{"hidden_size": 448, "num_attention_heads": 7, "vocab_size": 8192, "warmup_steps": 200, "decay_fraction": 1.0, "final_lr_fraction": 0.1}
Each number is 50 + 10 x the weight over its row's rms, rounded and kept within 0 to 99. Layers, rows and columns count from 0. The size before them is the row's rms in percent of the matrix's.

# layer 7 MLP up, 1792x448, rms 0.0411, rows 812-843, columns 112-223
092:50 30 57 48 50 64 33 57 49 57 39 55 33 53 33 46 60 47 41 51 51 27 36 49 44 40 48 49 66 62 43 55 69 44 54 47 56 64 50 32 60 50 38 71 42 36 58 51 55 46 62 45 56 65 47 34 58 56 60 36 51 51 45 47 51 44 60 46 56 47 37 40 62 62 39 50 52 57 47 43 40 24 35 32 53 62 59 62 50 51 51 49 43 48 43 58 34 53 50 42 61 61 53 38 59 58 62 41 34 45 47 61
095:61 55 45 48 37 55 53 55 52 39 47 59 34 58 57 60 64 57 61 37 47 43 37 63 63 50 55 50 53 61 55 66 52 46 48 58 51 41 70 39 46 34 20 40 48 48 37 53 65 50 47 59 47 58 57 50 43 38 48 53 43 46 32 37 55 66 53 63 64 53 67 52 48 67 33 47 48 61 47 54 33 60 56 34 42 54 40 31 64 47 41 60 34 30 61 48 62 63 37 43 53 48 71 39 52 55 71 52 40 59 57 57
094:56 69 64 52 43 60 51 49 39 41 43 67 47 55 48 50 45 33 46 43 41 53 58 48 37 57 39 54 60 55 49 63 59 52 85 48 57 45 60 49 44 49 50 45 41 57 70 47 56 39 50 50 55 35 55 41 61 52 65 49 73 52 42 48 30 60 51 58 37 40 51 37 38 54 42 43 53 52 47 47 54 48 45 54 40 52 54 67 40 47 38 56 54 54 70 60 40 42 72 48 48 57 51 47 55 66 37 51 54 52 53 50
096:55 47 56 71 60 44 47 32 38 51 38 54 63 53 53 56 59 48 37 45 49 31 54 52 41 43 37 41 56 50 46 53 47 45 37 52 56 75 36 47 43 33 57 66 42 49 43 37 43 32 43 39 51 57 59 48 57 39 51 52 46 53 56 42 46 73 44 48 47 41 66 55 62 36 47 78 50 43 54 51 40 45 37 49 51 55 42 50 47 52 46 40 47 50 53 50 48 57 36 66 61 36 46 47 57 46 38 50 50 36 55 35
103:59 72 65 47 51 61 35 62 46 41 42 62 52 53 52 51 58 62 46 30 53 58 53 67 51 42 58 42 60 57 46 56 28 52 50 58 56 61 29 46 46 57 55 51 63 61 40 46 63 40 55 57 51 40 39 58 36 61 47 35 54 51 52 46 20 39 76 65 51 70 57 70 51 69 55 68 46 58 46 51 40 62 52 65 68 46 60 46 43 35 35 62 49 52 45 63 49 38 49 44 45 30 53 56 62 45 61 64 59 61 46 67
096:44 36 47 56 26 43 71 52 54 44 62 57 34 45 42 40 53 46 56 50 42 64 60 57 62 38 49 68 53 37 61 41 39 47 46 41 58 57 79 47 49 34 65 44 52 39 60 62 50 57 37 38 46 50 43 58 57 62 49 42 38 54 47 52 57 34 39 29 58 52 58 48 43 57 70 61 62 40 40 47 65 63 44 51 36 49 37 53 60 72 59 44 46 25 46 49 51 41 80 44 40 69 58 46 49 51 38 49 49 64 47 31
093:53 58 58 46 61 45 27 50 58 54 50 33 47 33 36 47 47 59 46 49 38 58 32 56 59 37 44 57 54 54 56 53 52 49 43 50 49 59 55 52 62 41 42 58 45 54 30 56 45 45 58 30 60 43 44 42 38 49 39 49 53 63 37 51 52 70 54 42 66 64 58 68 46 60 47 53 33 53 53 42 63 42 49 47 35 40 51 57 40 55 44 62 46 67 56 41 44 63 43 45 43 52 63 42 46 52 58 47 35 34 51 57
097:38 48 61 28 48 51 51 33 83 62 50 56 51 57 59 33 40 34 56 67 59 60 47 43 49 46 44 57 43 83 47 62 43 51 60 53 41 42 48 59 43 61 30 63 32 65 62 50 43 56 51 61 50 46 48 50 59 42 52 50 53 41 52 44 41 50 55 55 55 69 52 45 62 67 34 61 48 56 27 62 42 38 48 42 45 40 45 46 62 40 58 52 49 36 46 51 44 52 56 50 50 36 61 52 59 44 54 48 40 55 44 38
111:46 55 48 59 66 34 62 38 64 63 57 62 48 37 44 37 41 63 49 55 44 48 44 47 39 59 47 51 60 57 62 51 58 64 56 43 53 40 65 64 39 60 76 41 55 42 51 59 55 45 31 50 40 36 49 55 56 43 32 48 34 48 55 44 45 41 44 66 50 48 55 64 32 53 56 54 45 58 49 56 60 58 62 58 49 40 47 55 59 58 38 55 50 64 64 62 73 37 50 58 65 40 48 39 68 46 56 42 71 47 56 48
100:61 32 59 44 51 44 79 58 64 56 16 75 59 40 57 69 40 59 39 70 45 58 54 48 53 31 44 53 46 48 41 57 49 63 49 56 51 44 62 52 52 32 39 60 49 38 65 42 53 37 47 54 43 43 49 52 47 46 49 23 56 38 48 44 58 51 59 55 46 49 45 46 39 50 36 38 36 36 56 47 41 60 61 58 60 63 60 60 42 42 53 48 45 57 46 57 51 36 41 75 44 28 67 45 51 51 41 40 36 38 54 40
104:49 36 52 50 46 29 33 66 58 44 51 54 38 61 44 69 62 54 71 54 54 49 44 36 40 41 54 45 63 44 46 56 52 51 57 32 44 57 42 60 51 53 51 57 61 46 58 30 60 46 61 41 60 55 37 53 61 48 62 38 60 73 63 46 59 59 62 63 69 60 57 46 57 29 63 55 59 56 49 40 55 42 57 66 45 56 80 30 52 57 51 44 42 47 28 51 52 39 63 43 53 39 43 35 63 50 62 51 69 51 44 51
103:44 47 66 51 67 55 42 52 50 43 43 53 50 58 57 53 44 46 53 67 53 52 55 61 35 57 50 53 45 46 44 57 42 49 51 23 29 47 42 63 28 30 48 52 50 59 53 46 60 36 42 28 76 36 40 36 54 47 53 45 43 47 42 51 51 64 59 51 45 45 53 64 56 36 53 41 51 49 48 63 52 46 62 64 46 62 46 45 59 62 47 54 61 66 42 48 60 55 45 30 38 42 40 59 39 64 51 54 66 48 47 42
104:78 46 56 63 58 53 57 39 51 45 41 29 40 47 47 40 50 51 46 47 36 44 46 34 56 51 54 46 49 55 56 56 44 61 47 63 40 51 48 49 48 34 50 50 50 63 60 48 67 82 34 48 61 48 45 48 21 50 55 51 55 61 46 43 54 41 53 47 58 40 39 67 42 59 66 66 49 47 46 53 52 52 52 62 43 55 50 42 52 45 48 75 52 59 37 42 42 55 47 46 46 46 44 44 54 51 67 56 48 51 53 52
104:41 61 62 60 48 57 43 53 48 53 52 62 44 54 35 43 70 56 43 49 42 57 50 56 55 49 51 46 62 54 32 42 58 48 50 45 60 65 63 52 47 62 37 66 37 64 56 45 56 53 45 53 44 51 46 64 46 59 64 42 47 44 67 49 58 65 35 61 54 56 36 44 42 28 67 54 56 57 49 65 56 44 55 47 37 68 55 59 55 62 48 53 47 55 40 48 60 49 35 68 75 42 49 39 48 39 49 45 68 59 52 39
094:54 41 55 50 91 45 63 42 47 55 58 39 49 51 40 44 39 34 57 44 56 54 42 45 59 50 52 61 37 57 64 52 45 41 47 50 56 36 82 40 39 42 52 66 66 58 44 63 51 53 50 43 52 41 59 37 53 48 58 47 54 48 49 50 57 64 68 41 47 55 73 47 52 69 56 55 48 45 51 54 35 36 55 47 46 64 60 41 55 39 61 52 46 32 60 62 42 64 42 49 49 50 53 45 62 37 61 46 57 57 36 61
097:53 51 36 42 39 42 57 55 27 27 47 69 46 38 57 52 60 63 54 42 57 35 45 52 57 55 52 39 55 54 58 53 47 44 28 42 58 43 30 48 54 48 38 48 40 54 57 52 51 54 61 34 55 62 58 60 12 53 50 44 66 68 67 59 62 51 32 28 37 70 40 52 35 30 51 59 52 47 45 62 47 66 56 61 54 56 61 55 62 63 45 55 65 52 50 32 53 43 40 45 54 47 35 44 52 63 47 56 38 54 51 49
100:42 54 68 74 53 50 57 69 46 45 61 42 77 62 62 50 62 36 49 38 48 49 34 67 49 75 56 60 62 66 52 53 38 41 50 45 54 61 41 31 59 53 40 74 48 53 45 44 52 47 64 87 53 57 53 48 52 41 64 67 42 33 45 46 48 41 57 46 62 36 55 42 52 56 46 49 55 47 56 48 39 50 56 44 53 70 48 70 65 52 36 49 45 44 50 51 50 52 48 33 45 53 56 53 57 59 54 64 58 39 68 52
099:65 54 60 42 46 49 59 64 70 44 52 52 45 50 45 65 58 31 66 48 55 33 53 43 43 39 55 51 52 51 36 57 40 49 48 76 55 68 51 38 57 38 53 28 42 42 51 38 45 54 50 52 52 67 42 56 53 49 44 56 31 33 44 59 42 39 57 56 53 70 57 26 55 35 63 48 40 40 43 60 33 48 39 57 52 49 57 42 40 47 48 64 57 76 54 56 51 62 58 50 51 37 48 61 59 45 41 63 52 47 55 49
109:36 49 54 36 30 30 35 42 39 47 50 50 48 51 47 44 60 58 82 48 58 57 66 45 64 51 59 42 55 50 42 69 62 54 48 26 54 50 48 47 40 59 62 47 36 49 48 62 45 55 58 63 67 58 36 50 58 33 48 44 57 70 61 47 58 62 67 62 56 69 50 36 66 38 41 59 42 57 49 44 56 60 44 59 48 43 52 41 65 56 49 37 49 57 61 47 52 70 43 35 40 62 61 59 62 54 61 49 44 56 45 29
088:47 46 35 43 48 38 51 42 38 46 47 39 47 54 62 51 53 55 55 49 56 30 53 54 56 63 59 70 45 51 54 59 38 54 48 60 50 45 64 42 39 45 40 59 43 40 57 55 39 35 48 51 64 42 53 40 45 54 74 46 43 56 49 43 45 32 51 52 31 55 40 55 46 49 55 44 66 57 40 25 39 29 47 50 68 70 66 52 55 46 53 58 53 39 50 62 38 38 61 55 41 32 45 65 53 60 45 47 47 50 39 34
104:36 54 62 71 47 39 35 58 57 48 46 50 46 56 50 43 44 46 52 40 54 44 60 68 55 51 45 55 54 57 48 52 40 48 38 60 61 64 53 62 44 69 55 52 41 51 58 50 68 55 48 40 50 43 62 46 45 48 53 72 41 42 43 60 32 76 33 42 77 63 38 41 64 33 31 60 53 39 55 44 19 51 32 55 62 40 68 34 44 63 40 46 45 41 50 47 59 48 37 48 49 45 62 59 38 71 45 57 36 31 44 47
099:52 47 40 40 49 62 49 47 73 48 51 62 26 68 47 53 47 50 45 30 37 42 38 44 29 49 36 43 47 44 48 59 51 55 36 51 62 60 56 54 48 43 73 55 50 46 43 55 42 38 37 71 42 30 36 47 40 44 51 58 56 61 44 36 46 42 42 56 53 55 44 65 50 49 51 62 61 44 52 43 46 71 82 31 50 64 57 31 51 32 51 55 49 38 51 51 33 56 51 53 35 48 50 50 57 35 65 51 60 53 36 36
101:54 58 50 68 41 59 40 56 47 38 74 52 59 51 63 56 51 36 51 41 51 50 40 53 41 51 54 51 52 41 56 52 52 50 54 59 59 51 60 56 26 65 57 67 47 41 57 52 46 46 64 48 64 39 31 66 46 49 43 47 55 56 41 53 53 47 40 46 48 66 57 67 44 42 67 61 49 56 51 60 53 52 46 38 58 61 54 52 51 43 70 52 49 42 44 64 59 51 69 60 37 35 39 62 47 61 53 54 55 29 39 47
105:58 59 40 48 59 34 39 40 64 48 48 57 22 49 53 65 48 55 57 66 45 45 56 57 51 38 57 52 45 58 49 60 64 49 52 51 66 35 51 50 58 41 34 44 43 46 48 41 61 52 56 46 72 61 43 60 42 62 50 49 52 20 41 43 47 41 71 78 47 63 45 40 43 39 61 38 58 48 43 41 39 57 55 48 57 41 53 65 50 56 61 58 43 31 41 37 46 60 43 43 70 50 46 31 29 59 32 45 43 59 63 52
115:53 68 55 56 43 69 45 63 42 59 47 48 55 62 46 58 28 49 42 34 46 50 55 59 33 54 55 61 35 32 47 51 38 41 32 51 49 52 80 30 41 59 38 50 46 50 37 57 39 36 59 60 77 44 37 27 57 35 58 43 77 62 36 53 40 65 61 38 56 40 46 57 65 41 53 39 62 49 61 39 62 39 43 59 49 57 54 27 62 44 52 58 56 38 70 59 56 40 34 46 42 56 40 29 49 61 57 54 44 47 65 38
096:58 57 33 40 46 59 66 52 44 63 56 40 45 59 41 51 38 62 29 40 50 36 61 51 19 42 47 47 47 51 56 55 47 47 52 46 52 66 34 39 56 41 47 60 39 64 55 47 58 47 50 48 45 57 64 66 67 45 69 34 38 64 42 51 45 45 58 63 52 67 43 47 58 59 60 42 46 50 56 44 61 51 37 44 26 50 47 55 66 57 60 43 51 57 42 32 41 38 45 33 45 40 55 42 54 55 39 34 45 71 64 47
097:56 56 29 67 58 29 50 36 44 31 58 63 38 46 55 66 51 47 56 49 48 53 51 54 51 49 53 57 56 58 28 56 52 63 45 49 42 60 43 61 61 81 58 69 45 39 52 59 44 72 48 38 46 53 56 42 60 38 44 41 67 36 60 49 45 65 36 43 42 50 34 50 49 43 56 58 36 72 66 51 64 56 56 69 46 31 42 47 47 45 51 54 46 55 48 60 62 42 57 53 36 50 36 51 34 52 59 56 62 53 43 37
103:69 59 48 50 32 54 55 62 57 53 51 69 63 70 60 50 34 56 59 45 39 48 49 58 60 58 36 37 50 37 59 41 44 56 49 41 54 56 48 53 46 63 79 63 39 61 52 43 55 37 52 58 49 48 41 45 56 46 48 57 64 60 63 39 69 54 49 58 54 45 43 57 55 44 50 48 67 53 54 48 57 55 51 52 37 50 54 45 40 44 35 58 41 46 52 55 46 49 47 68 61 45 43 68 54 70 47 39 63 53 59 42
096:48 64 52 44 57 67 57 44 55 61 50 46 52 65 61 47 47 31 67 32 49 33 60 49 42 41 51 60 46 50 57 49 34 52 49 55 62 61 61 39 58 55 49 53 65 51 58 46 64 49 71 53 49 39 57 45 36 47 68 48 48 53 36 61 54 61 59 54 36 50 42 50 62 30 62 65 54 65 57 51 59 38 67 53 52 55 36 51 23 57 71 63 57 42 68 56 33 65 61 61 46 52 32 46 61 61 54 56 39 38 56 47
098:52 46 51 48 57 58 65 55 47 47 49 52 41 64 53 38 67 42 49 68 51 52 49 55 57 45 59 59 48 36 38 57 56 61 34 31 61 54 49 54 35 59 44 60 42 38 46 34 44 37 65 53 57 49 71 59 68 47 57 57 60 35 47 51 39 44 55 64 62 61 59 46 59 37 46 66 47 62 58 40 55 45 54 50 52 64 48 54 47 38 60 47 52 29 46 53 60 54 62 58 65 46 48 54 58 56 43 51 42 44 49 37
098:38 67 45 52 43 57 68 50 65 43 62 49 52 41 54 53 44 65 62 41 68 55 45 50 38 51 35 49 42 58 33 57 48 64 36 52 56 53 52 58 55 43 48 43 46 49 58 58 51 52 43 51 56 42 54 44 46 42 58 56 55 38 66 56 60 47 52 53 47 47 47 54 47 49 45 53 55 51 54 67 31 39 73 44 48 54 85 56 53 28 39 77 63 42 33 42 63 51 43 54 45 33 35 55 48 47 73 40 71 57 60 60
104:47 48 48 48 39 53 57 60 63 60 62 52 53 49 57 46 58 39 57 50 66 53 57 39 45 37 56 47 42 45 34 36 52 61 49 66 50 59 48 31 35 52 44 55 54 48 56 43 54 52 53 58 52 39 66 45 44 51 56 57 40 38 52 48 48 36 37 61 53 57 54 48 56 53 42 56 39 31 37 39 58 59 63 43 47 63 32 38 31 48 43 63 42 33 30 54 35 30 49 44 36 54 42 44 46 43 37 52 56 52 43 65
# layer 7 MLP down (transposed), 1792x448, rms 0.0411, rows 812-842, columns 112-223
093:36 55 54 58 52 62 51 49 52 48 50 62 55 75 43 54 51 15 37 38 53 48 53 62 50 42 50 47 43 41 53 51 56 58 46 43 61 60 55 54 47 31 58 56 62 55 28 34 63 43 50 39 60 40 47 60 63 40 35 46 48 54 37 49 64 48 46 58 51 43 48 41 43 57 51 60 52 41 43 50 48 36 38 54 52 51 52 39 48 53 44 44 61 47 67 38 59 55 50 49 55 41 59 50 55 52 44 37 57 59 63 66
103:61 57 55 52 54 46 51 42 54 57 40 30 48 47 39 51 44 38 49 51 48 42 47 60 61 49 48 50 48 64 43 48 70 34 54 47 65 51 41 49 46 48 52 45 56 63 69 54 59 35 58 51 44 49 36 56 51 59 64 65 35 62 53 52 56 34 43 44 45 53 42 43 66 53 66 55 57 25 55 44 58 43 47 60 47 48 52 51 57 50 50 42 47 68 53 42 50 37 59 49 65 45 44 60 55 62 35 42 37 36 35 63
096:58 37 43 44 61 37 55 36 52 46 66 49 60 46 53 39 44 59 47 48 63 48 50 52 60 50 62 49 47 47 67 55 39 48 47 71 49 39 57 51 40 56 55 41 65 42 39 51 54 64 41 55 37 53 58 53 43 58 45 45 48 43 67 55 69 44 36 27 46 64 37 60 55 53 65 70 46 44 59 41 42 62 42 44 70 50 40 34 60 58 56 41 42 32 28 47 51 49 44 50 40 55 37 62 56 40 39 41 45 55 48 50
097:63 34 56 50 40 43 35 52 49 60 56 55 42 52 45 53 44 43 67 51 59 43 72 61 34 39 50 58 63 32 57 58 56 59 42 41 42 48 56 54 64 50 72 59 52 56 56 56 45 59 41 49 40 47 42 31 30 51 52 34 42 60 41 56 37 46 45 52 39 68 72 36 47 16 46 35 50 58 52 35 55 48 41 44 45 56 51 52 36 55 50 66 73 45 68 35 43 54 60 52 53 28 53 49 42 58 54 50 45 60 33 32
097:49 69 69 41 42 55 36 50 41 49 46 48 58 36 44 52 65 40 66 57 62 41 44 53 48 45 48 40 60 53 42 52 69 24 49 58 57 46 38 50 49 40 55 57 58 53 40 52 44 39 59 54 46 63 60 44 45 37 30 47 63 55 60 59 62 57 45 56 57 64 73 45 48 57 43 41 63 47 50 60 44 50 36 35 41 43 45 35 52 68 61 42 55 54 31 46 61 56 39 43 35 60 53 53 35 65 54 45 50 55 63 45
097:46 50 59 48 59 45 40 43 71 39 48 54 59 43 49 52 40 48 37 61 53 61 66 67 44 59 58 27 16 56 63 54 63 52 68 48 49 43 57 46 38 53 52 58 76 50 64 54 69 64 50 45 40 46 36 46 37 41 41 47 69 55 64 45 52 42 61 49 58 65 58 37 47 38 30 64 40 66 64 52 43 45 42 57 72 43 59 45 46 51 57 41 46 41 47 60 52 58 54 73 57 42 66 43 41 61 51 63 58 50 62 31
094:42 55 48 56 38 65 30 62 47 58 41 41 55 58 68 51 54 60 56 60 58 47 41 77 60 38 64 56 43 49 47 39 64 55 35 44 52 45 62 54 46 50 60 46 62 55 60 39 50 57 59 57 46 48 47 35 46 57 57 44 46 67 41 43 69 37 54 63 62 42 41 46 57 61 61 58 46 37 58 49 21 47 54 51 52 55 64 48 44 67 38 43 60 42 53 21 69 47 57 46 44 58 41 49 63 60 40 61 63 49 53 43
100:52 54 42 63 43 57 33 55 37 52 45 46 47 60 69 32 56 45 49 46 48 52 45 61 52 52 55 46 56 41 46 53 60 55 34 62 41 41 41 58 56 63 45 41 60 50 57 53 38 38 38 63 55 39 53 46 60 43 59 59 45 49 46 70 39 33 49 52 39 62 56 52 40 61 46 66 54 62 64 56 42 45 64 36 39 47 39 53 74 53 45 38 50 42 50 44 55 60 42 60 46 55 55 63 59 54 59 43 65 60 67 66
106:57 33 54 63 38 67 64 57 49 60 44 67 59 71 69 59 37 46 47 57 52 52 73 39 29 44 51 58 68 34 59 49 42 50 41 43 57 41 46 43 41 60 48 47 56 34 44 62 44 53 44 48 46 54 62 57 42 60 58 44 50 57 59 48 38 46 72 49 39 45 66 40 43 43 53 38 54 54 60 27 60 60 48 46 50 48 51 45 48 47 55 58 45 66 48 52 48 26 54 43 37 63 50 48 48 47 40 37 62 49 60 46
104:64 38 57 68 45 45 51 56 57 43 58 47 40 45 45 38 44 66 46 48 36 39 42 40 52 45 46 43 45 63 42 46 54 59 61 37 37 49 44 51 55 45 59 60 42 54 47 58 53 31 58 57 41 45 47 58 32 48 47 52 63 32 30 56 57 49 73 31 52 48 48 55 41 47 53 46 57 59 39 51 54 58 44 55 41 34 45 52 34 65 38 63 54 60 45 48 54 64 58 40 64 54 41 43 34 24 78 47 33 56 51 45
108:45 44 41 55 39 43 39 42 55 46 39 40 48 52 50 49 53 39 78 45 57 52 47 45 47 44 58 70 62 56 52 36 53 57 51 46 60 37 67 46 59 53 61 30 44 61 49 51 56 62 50 40 65 64 55 46 55 39 49 64 63 46 32 28 55 22 50 33 55 41 54 40 40 48 49 41 52 27 54 48 48 50 49 56 53 73 53 56 66 46 69 47 54 50 59 44 37 49 62 43 57 50 42 45 15 52 62 70 37 63 30 50
103:49 44 47 52 69 50 45 46 53 67 70 50 41 36 56 45 50 52 56 59 52 48 63 42 44 47 42 41 56 53 58 63 43 52 62 62 42 54 59 47 60 44 64 44 21 39 51 38 51 49 49 53 52 52 62 43 44 33 54 55 46 55 44 55 76 60 50 29 61 65 58 28 32 41 31 39 55 67 55 43 46 50 43 38 40 44 50 53 43 54 55 63 49 35 69 50 53 52 54 61 72 40 55 59 46 38 51 61 43 39 41 43
097:32 42 55 62 44 52 39 68 38 56 76 43 33 68 36 53 52 55 60 56 50 45 55 43 36 38 49 39 47 51 37 45 49 35 42 57 53 44 42 35 56 47 60 48 53 56 71 46 49 34 67 51 61 64 49 49 57 37 49 56 42 56 40 39 47 35 49 41 46 59 44 49 58 63 44 54 40 50 33 46 67 52 47 44 27 48 48 59 41 55 58 52 48 48 27 46 43 44 60 39 62 56 39 41 45 54 56 46 42 51 45 62
095:45 49 35 48 52 58 54 49 61 55 51 61 36 50 67 41 48 39 44 45 42 55 51 35 36 31 44 35 49 45 56 30 53 44 47 64 47 42 53 67 47 49 42 42 47 53 28 61 49 46 57 57 49 41 59 59 37 57 45 71 50 30 62 48 37 74 56 40 68 47 34 53 86 41 63 49 46 40 39 53 47 47 30 66 59 31 45 46 43 48 43 53 36 49 52 66 42 65 68 51 34 52 70 33 57 36 36 61 52 19 48 47
099:71 44 57 45 49 43 53 52 47 47 58 52 38 45 49 42 57 49 57 45 47 47 42 53 37 61 51 64 57 19 52 47 48 67 50 49 41 61 52 44 59 54 45 57 51 39 51 37 36 30 47 71 64 61 47 50 51 63 54 58 40 50 54 64 61 57 49 47 56 58 50 46 45 49 28 37 53 64 47 49 42 59 64 51 56 46 38 33 49 42 44 70 34 53 38 61 46 46 50 48 48 59 34 54 63 53 58 50 54 64 57 58
101:58 51 49 48 57 53 61 52 49 35 33 61 58 59 45 34 50 38 48 47 35 60 61 42 55 54 44 43 48 36 46 49 57 40 51 55 40 55 38 62 36 41 39 65 55 41 51 29 45 42 50 59 29 43 65 46 52 70 48 47 51 60 42 59 47 54 72 60 50 39 45 61 56 57 41 43 59 45 36 55 41 66 65 46 53 54 43 53 55 56 38 66 47 52 39 43 42 49 55 38 53 49 50 43 49 35 49 52 51 44 52 54
102:45 72 49 37 55 43 44 45 51 42 57 35 55 56 52 52 55 47 42 42 46 36 51 51 46 49 56 68 54 45 51 31 33 52 59 55 40 67 54 69 46 40 60 55 49 49 46 45 49 42 46 82 53 62 59 52 55 46 55 50 48 55 53 52 54 64 68 66 65 48 48 46 31 42 55 55 56 32 41 45 46 43 28 55 48 55 32 38 31 46 46 56 63 47 65 46 48 32 55 46 47 42 57 51 23 46 53 54 39 47 53 36
100:27 43 56 31 53 52 56 50 26 49 58 42 60 29 46 43 58 37 69 43 59 49 46 67 51 43 70 49 58 56 56 40 51 57 51 54 47 29 44 49 50 71 44 50 56 43 57 44 61 45 70 74 76 61 60 40 65 50 49 39 45 57 47 57 55 40 40 44 51 51 41 38 36 61 44 42 45 45 53 35 45 68 51 53 44 51 39 56 43 44 44 57 42 40 54 56 74 43 37 59 45 69 38 50 47 43 47 54 50 52 45 62
105:69 49 48 44 51 60 45 55 26 52 51 46 40 53 60 39 55 53 51 28 30 45 72 44 66 42 57 47 41 53 42 61 40 55 60 43 41 37 44 30 49 51 46 46 45 50 43 61 59 33 50 38 52 46 53 57 45 46 35 51 59 52 53 85 45 49 43 51 30 31 39 30 62 52 43 48 42 51 37 68 57 57 44 52 52 69 60 43 42 51 56 58 62 64 76 48 63 53 38 61 57 46 56 51 74 70 47 44 49 45 64 47
096:39 57 44 42 44 68 36 39 59 57 57 37 49 30 45 53 34 46 57 57 59 66 50 37 72 52 34 57 46 43 53 56 55 47 45 39 47 67 52 61 28 37 57 46 36 41 53 59 53 57 60 67 44 60 55 49 63 66 43 60 51 42 51 58 66 61 48 62 64 48 27 53 47 53 48 72 53 48 43 32 45 50 43 67 65 58 63 59 25 63 59 55 41 51 52 62 39 57 54 48 55 48 62 44 46 37 49 42 45 53 57 37
109:35 52 52 48 43 54 52 53 63 56 50 49 66 54 49 56 46 58 50 41 40 65 68 53 48 60 48 38 53 47 43 61 57 40 55 60 76 49 61 50 36 51 43 57 37 59 44 59 43 46 59 74 47 54 53 52 65 79 40 52 62 50 63 39 67 47 46 42 76 60 36 42 60 48 44 65 58 54 51 59 51 33 62 55 71 50 52 53 34 56 53 45 50 32 62 70 47 52 41 55 40 50 37 64 52 56 27 40 63 38 53 45
099:41 62 49 51 61 52 64 51 52 56 49 38 54 62 55 73 55 41 61 49 52 59 34 44 52 27 44 51 57 49 35 39 54 45 52 54 68 36 38 58 61 50 36 55 49 42 42 51 50 45 71 55 49 44 50 41 52 54 69 54 51 30 54 63 68 51 52 39 57 60 53 55 53 32 39 51 40 58 27 59 43 45 41 36 59 65 48 56 31 62 47 49 54 55 39 59 46 34 51 33 40 47 43 46 53 53 41 32 52 59 61 51
103:47 46 48 48 51 45 43 37 35 44 60 61 55 38 61 37 42 71 46 57 49 49 46 44 56 60 39 46 45 40 65 37 43 62 65 38 31 50 42 35 58 42 73 59 39 35 38 40 43 62 56 35 46 45 50 53 49 56 55 44 45 35 48 48 50 40 49 44 52 45 56 52 28 61 40 51 47 48 54 39 51 43 53 60 61 38 53 53 54 52 63 45 55 63 56 54 48 56 49 38 55 43 64 46 49 52 62 48 59 43 52 42
102:37 36 54 41 69 44 29 61 50 47 45 61 60 55 24 51 43 43 45 45 59 54 51 46 43 47 70 62 50 41 40 73 61 56 50 52 57 52 50 47 45 50 55 58 54 54 71 56 43 53 52 58 48 39 46 47 39 51 54 48 37 55 37 35 38 40 59 62 44 39 38 51 68 58 40 30 33 53 67 46 56 54 64 35 41 48 53 66 55 49 59 40 34 48 57 48 56 58 46 59 50 58 48 24 56 39 61 60 46 43 71 47
107:54 59 46 43 42 52 53 60 61 35 61 64 59 43 33 42 47 42 47 59 49 61 43 51 34 45 37 33 55 49 54 41 60 31 50 59 48 38 60 53 49 48 54 36 38 52 39 37 43 64 40 54 56 46 60 66 42 58 48 62 55 61 37 50 58 47 78 52 32 52 54 59 44 60 40 46 56 54 41 65 50 38 54 26 40 63 48 48 41 53 52 58 54 54 60 49 55 56 48 52 32 54 66 34 55 65 29 26 37 49 47 47
094:50 40 43 52 37 56 40 48 67 50 50 57 44 52 48 52 52 49 52 45 65 57 48 43 63 57 64 50 46 59 39 42 65 59 57 68 63 54 52 22 59 64 32 45 43 39 51 43 66 62 48 42 60 56 59 41 36 61 18 58 44 45 44 48 51 46 52 63 52 51 38 30 42 48 31 41 67 48 31 49 54 63 57 74 64 49 52 57 45 47 61 70 50 45 48 30 61 53 51 32 75 42 53 46 62 56 56 42 43 66 38 52
104:60 49 66 38 61 46 55 39 59 41 56 32 42 62 37 45 36 42 55 43 46 37 72 51 41 36 63 60 48 48 37 42 29 52 71 53 46 57 29 46 39 39 53 56 37 60 77 29 39 59 59 51 36 54 27 51 50 56 43 69 69 33 57 54 49 44 38 45 44 48 42 51 47 47 55 64 39 42 36 37 53 51 43 50 58 47 47 40 59 51 38 43 58 39 57 55 54 49 44 40 42 38 43 51 46 59 62 29 48 71 64 55
096:60 53 53 51 53 57 45 62 37 53 43 72 39 37 41 40 46 41 43 46 46 46 58 49 48 57 59 61 54 47 51 69 62 36 57 60 47 51 47 52 54 51 49 28 35 42 65 59 46 48 55 77 44 58 75 52 45 55 61 44 49 55 57 60 41 37 50 48 69 50 52 47 29 57 41 37 53 37 28 53 56 50 57 61 67 41 52 46 40 75 66 44 43 62 56 44 60 52 57 29 51 56 69 52 53 45 50 56 44 45 56 44
098:53 47 39 60 57 46 43 33 43 64 51 44 43 39 50 54 64 33 49 42 64 53 41 61 57 52 43 64 51 44 43 54 37 50 35 52 49 49 35 41 63 48 66 53 36 41 45 52 56 50 49 42 73 43 63 54 45 42 50 58 49 50 63 62 61 39 59 43 58 41 60 50 63 62 54 48 44 70 45 51 50 32 39 46 37 53 52 62 69 40 52 43 73 47 36 55 58 40 44 61 46 39 29 40 33 49 36 56 56 68 52 48
101:44 56 42 46 56 53 50 57 52 57 48 37 83 43 54 40 53 57 45 29 61 41 52 53 67 40 37 49 68 54 36 47 45 35 50 82 41 47 44 60 50 46 55 31 46 38 48 62 41 45 52 36 57 63 34 60 47 53 61 34 45 49 53 26 56 59 46 51 55 50 46 43 74 56 68 64 63 55 32 52 62 58 40 43 53 47 55 59 53 41 52 43 66 59 47 26 39 62 43 43 55 52 49 47 54 32 57 62 33 46 52 33
097:54 37 53 54 41 51 39 55 58 24 53 58 49 62 57 52 45 71 51 68 55 47 53 61 26 52 47 55 59 52 38 57 60 44 39 41 52 41 49 48 44 62 38 55 56 50 57 44 59 41 48 42 37 62 37 52 53 56 60 51 49 53 58 62 50 34 36 58 58 67 38 57 56 44 68 35 63 43 59 36 70 57 36 42 60 37 57 63 60 63 61 42 50 45 44 58 66 36 40 40 66 51 64 59 51 58 35 48 70 36 60 30